{"num_hidden_layers": 15, "hidden_size": 96, "norm_place": "pre", "init_std_qkv": 0.051, "batch_tokens": 16384, "train_tokens": 107300000, "dataset": "wikipedia_en"}
Each number is 128 + 32 x the weight over its row's rms, rounded and kept within 0 to 255. Layers, rows and columns count from 0. Numbers have three digits each. The size before them is the row's rms in percent of the matrix's.

# layer 10 attention output, 96x64, rms 0.164, rows 0-42, columns 0-63
112:086141126163101122134184103112134137117158095019075135206139121069103121107046141176103134187167115125125128138095124089173136136160124137152124077100108137136128099164148135119147134147152120
164:110118165101085113109159154135128116139143084173117095082076136121126146141095172169112130104106126094094072171159130177126151136086148144068117183103104115111172195062118071168117109101094170
098:113144155115076084031099140091132108160221129139082135184130157109235119111112097104136106078126120147112114130180123144112140121113142161097131180100143083121117140092132123135137128114127120
088:130233106133083227101073174141117148075154142113144084168154184111100119133128119089145076095104173149138117071108126130133109138095092138115150149136145153116098139136152147158091149139142140
074:034180104121107087198094130092051022123119127144142126156142144166118148060132115157139116109158129140137101111077137110152139115126134124108111071129158136100115127107157129118098140084140115
105:105188156170115126122203166140138112174135114167122110116159158129139037190156100078057118129107145151136194130116150099098081127157169159177128140140138112165096092149104122140159133155132124
101:052082089162112113115131008075114159144167185136124105152128129157107106176127121115175127133126116124193107106141112115132186117125137165118089113138125155128119185142156152094079113146148110
127:118155155103168125137154166208117067094201122114067177177126172123078161054150074183127181118148137122125122155135147119084090138146115096143124113138100117133155154142104162122104110140140097
106:188146197044111091104098184141085149167062096183150096123149149094200085116143125149089035122101128164146135138145145133110116121159152137141112126122130139132115146135106108142152102142111136
094:154174137185167160165085108153146166142158174152064087155121180099107211036135126103109130109038125118126117104110162135106121109150160105116118154168140129128111127149124101121123170123140145
116:083076191167083158120108054138085121138122139067113060102136112067155098149125168130195070189198083103146142105112140123131134128118131118147096111145150103133102124132121120146152120156107125
189:089141160099135120087087135106121131160133104153143177163118146096142134151105121123146165150143189122117166176141170122099139195101110122118073132088074107117167192085081135187121048138081109
084:112155085084115113169134175165116119141079107144146139104142132101064201155118188144119130162115127077125152144106125118117063182128119158144117195107186115168073167120084069144119126144107145
084:141131098162246104140093132027151121169168092106101158149097065133112205093123145156140154148126105105088121146125084107140114127130132144143152141110107119149148107167137150117119146088169122
112:139198142111215094164126099147101106151112135190168134083131098085189078107158096107145157106112089147106142124156107123151135087130097098152141081102108066126159092091160152122160114074111119
101:117082122120158181103163131148129162147189129174018088104068073113169099115099104133156244109096091130127136107138127139117124092140145117146132103170153109132119132128138120113135108114117132
111:120042153138132178108169165196181090106181102104064153130131137135093161148073153210076108184114159118102126117122136139131148145118090122108139146157094142136158132098151174143113123152114108
086:136135164140189156143146122159181197154065079105172127071169125111039152161100114145120140129070150139156130117164137138121078126114116161140119168161138138134140152182089117160081156116118168
147:097123118164094156163129150140139144112102128080089159186124166128111126118110089108152080159101126182129161086113099096139149120181151151165162060125127135123086064158179178087163127150157055
094:131176104153154123172090069138093089060144160128131109191151121103160123083142093087171117079099154127205133134135191102103128106140145152114098118182138136105089165147099109137126123183116181
086:104096160105119097116139143128117142144191089200102107077090168095231133121106153184135115148095111164115153080108076157117124085093156135173135156114100067152108140115140125109122154085149135
082:119116083114171151100161103096150152052167091095124144101071140085180128155114110210144111178144087155153101128140116114145106092155148155175170116138143094158068128181134131119138155115178164
070:105121018095216076144106108120186115065124124058129151101125125178121151118090098119125163125131133131138149102113169135181148146126100097114138131080163115145108086127138093125100142086145109
095:194153100204141177150129183048083122182095079144159098086082128116105139175124168143125074183085116130109108135087155132115134156151139088138131154165163148149156125132126166141120138146106128
082:067205187101125134126138135180134085096107107144138079089139216129123067159217119145098099160139140158155128151103137106112106069140119119132124120081131141151145109123123101093159129127144172
078:170108131080180076166085078145135130152104113195159144070116119177148173082131139090146118065126096090040143120188105156163127143134111130101102155097114088146158132132155109096113121115129113
106:188090162190146199142113129145110127090154132140169121105141065110147072057124109115121182099123134128122119129147136142117170115106108081097095091174063155101185109117148182119172107132110132
082:113110108149119135161147068121209088122103147076107125094094079209089068176120123088133073116156164186139087096143125162153135154123153152122155157115143131082103161147128114175092141105116127
081:187091121169071146102169112200109101124099197153183083140146116122059072162162154083060105130109100127134111132118115118114136108162149114154143101172104158122135108107118143119188105168115131
074:173137191175195106128139154107150100220117159185118163131096081118111144110137123065142143082069126137114100094092113161129155133107115112083154139148148128099122101093175155090084146108144092
092:081108116127117109146151167181141136094182143127035099136190170144117175125157186115047205126057107080108143111134119134154138133167129115160154136155115143148116123126142158151147121117128095
076:161021041160173101044133143108150100095184179153127133181110106131215113121120165138121155141114125143148091114134121126116153104125119102098142133103118161101114116130149153102126152124145140
083:166101087201108124158073173082111115162111113101115123136144131148182196181095187123166154185121183161139113108088100165114134148118184139103143151138080185097127112141136114136104157132156131
113:171089151119194098138122084116150121215116154157061074147144085120145083164115079090105132106066082104132156154093145110120157141106103124095096127089173132122103081144109072145146127119115140
086:067156151171113120143191130134121055127118144049127108190150209066105117128105202124141130177125151121115134109082104145115147135130116101139161129129142161138101154149137139147053123132151094
078:094101148161124143066202154103112097226112170087084120129107109129129085166129140144171200172174161102114192133163090139131111151107121142130118167133094065137147133122093128119121124141127127
115:170169148080126150044087127090145119087085175067133159202125103102189189087117103127162091117161105078124121144113101117141153154108078075101128123094143156113134093123122141118143121134102113
087:138046163141158145132140161118202098127055077122171196065097080207092146178123173146109126104088154139127110109127146127155139092108120122103149098110125151114117102121151129149101140093149128
071:160204171089196154202120208097093085127119066149091144100073066132120152133163087125085085102148138117116148136092134145114181137098119163097131126124133131114124106122141151107130156143118145
094:126131098074108091157159179103069023108059059072173130155146124161134085169120141126134122113155146162117139127118124138134171117112102117101118081130130121112138096074165159117134113077106124
100:147075049149060182084107159122105121103119181095164070127197128170077135130128213117138113099104147085091140126180105137108131120121141173125129138176090147111117145148114145122146112138118141
111:094057135110098130113172175125089105128199119202119111155119146203110066174122143166031182126088121139127155134112107161096137140099125137110142153133123114103131117143092118165129140168126143
111:137112195209144171161156055181194140155144162110059096131109127106128082096164107087107079118104126175129153099105133107138142125157158112152123102167137102146120091139141167092159118107149095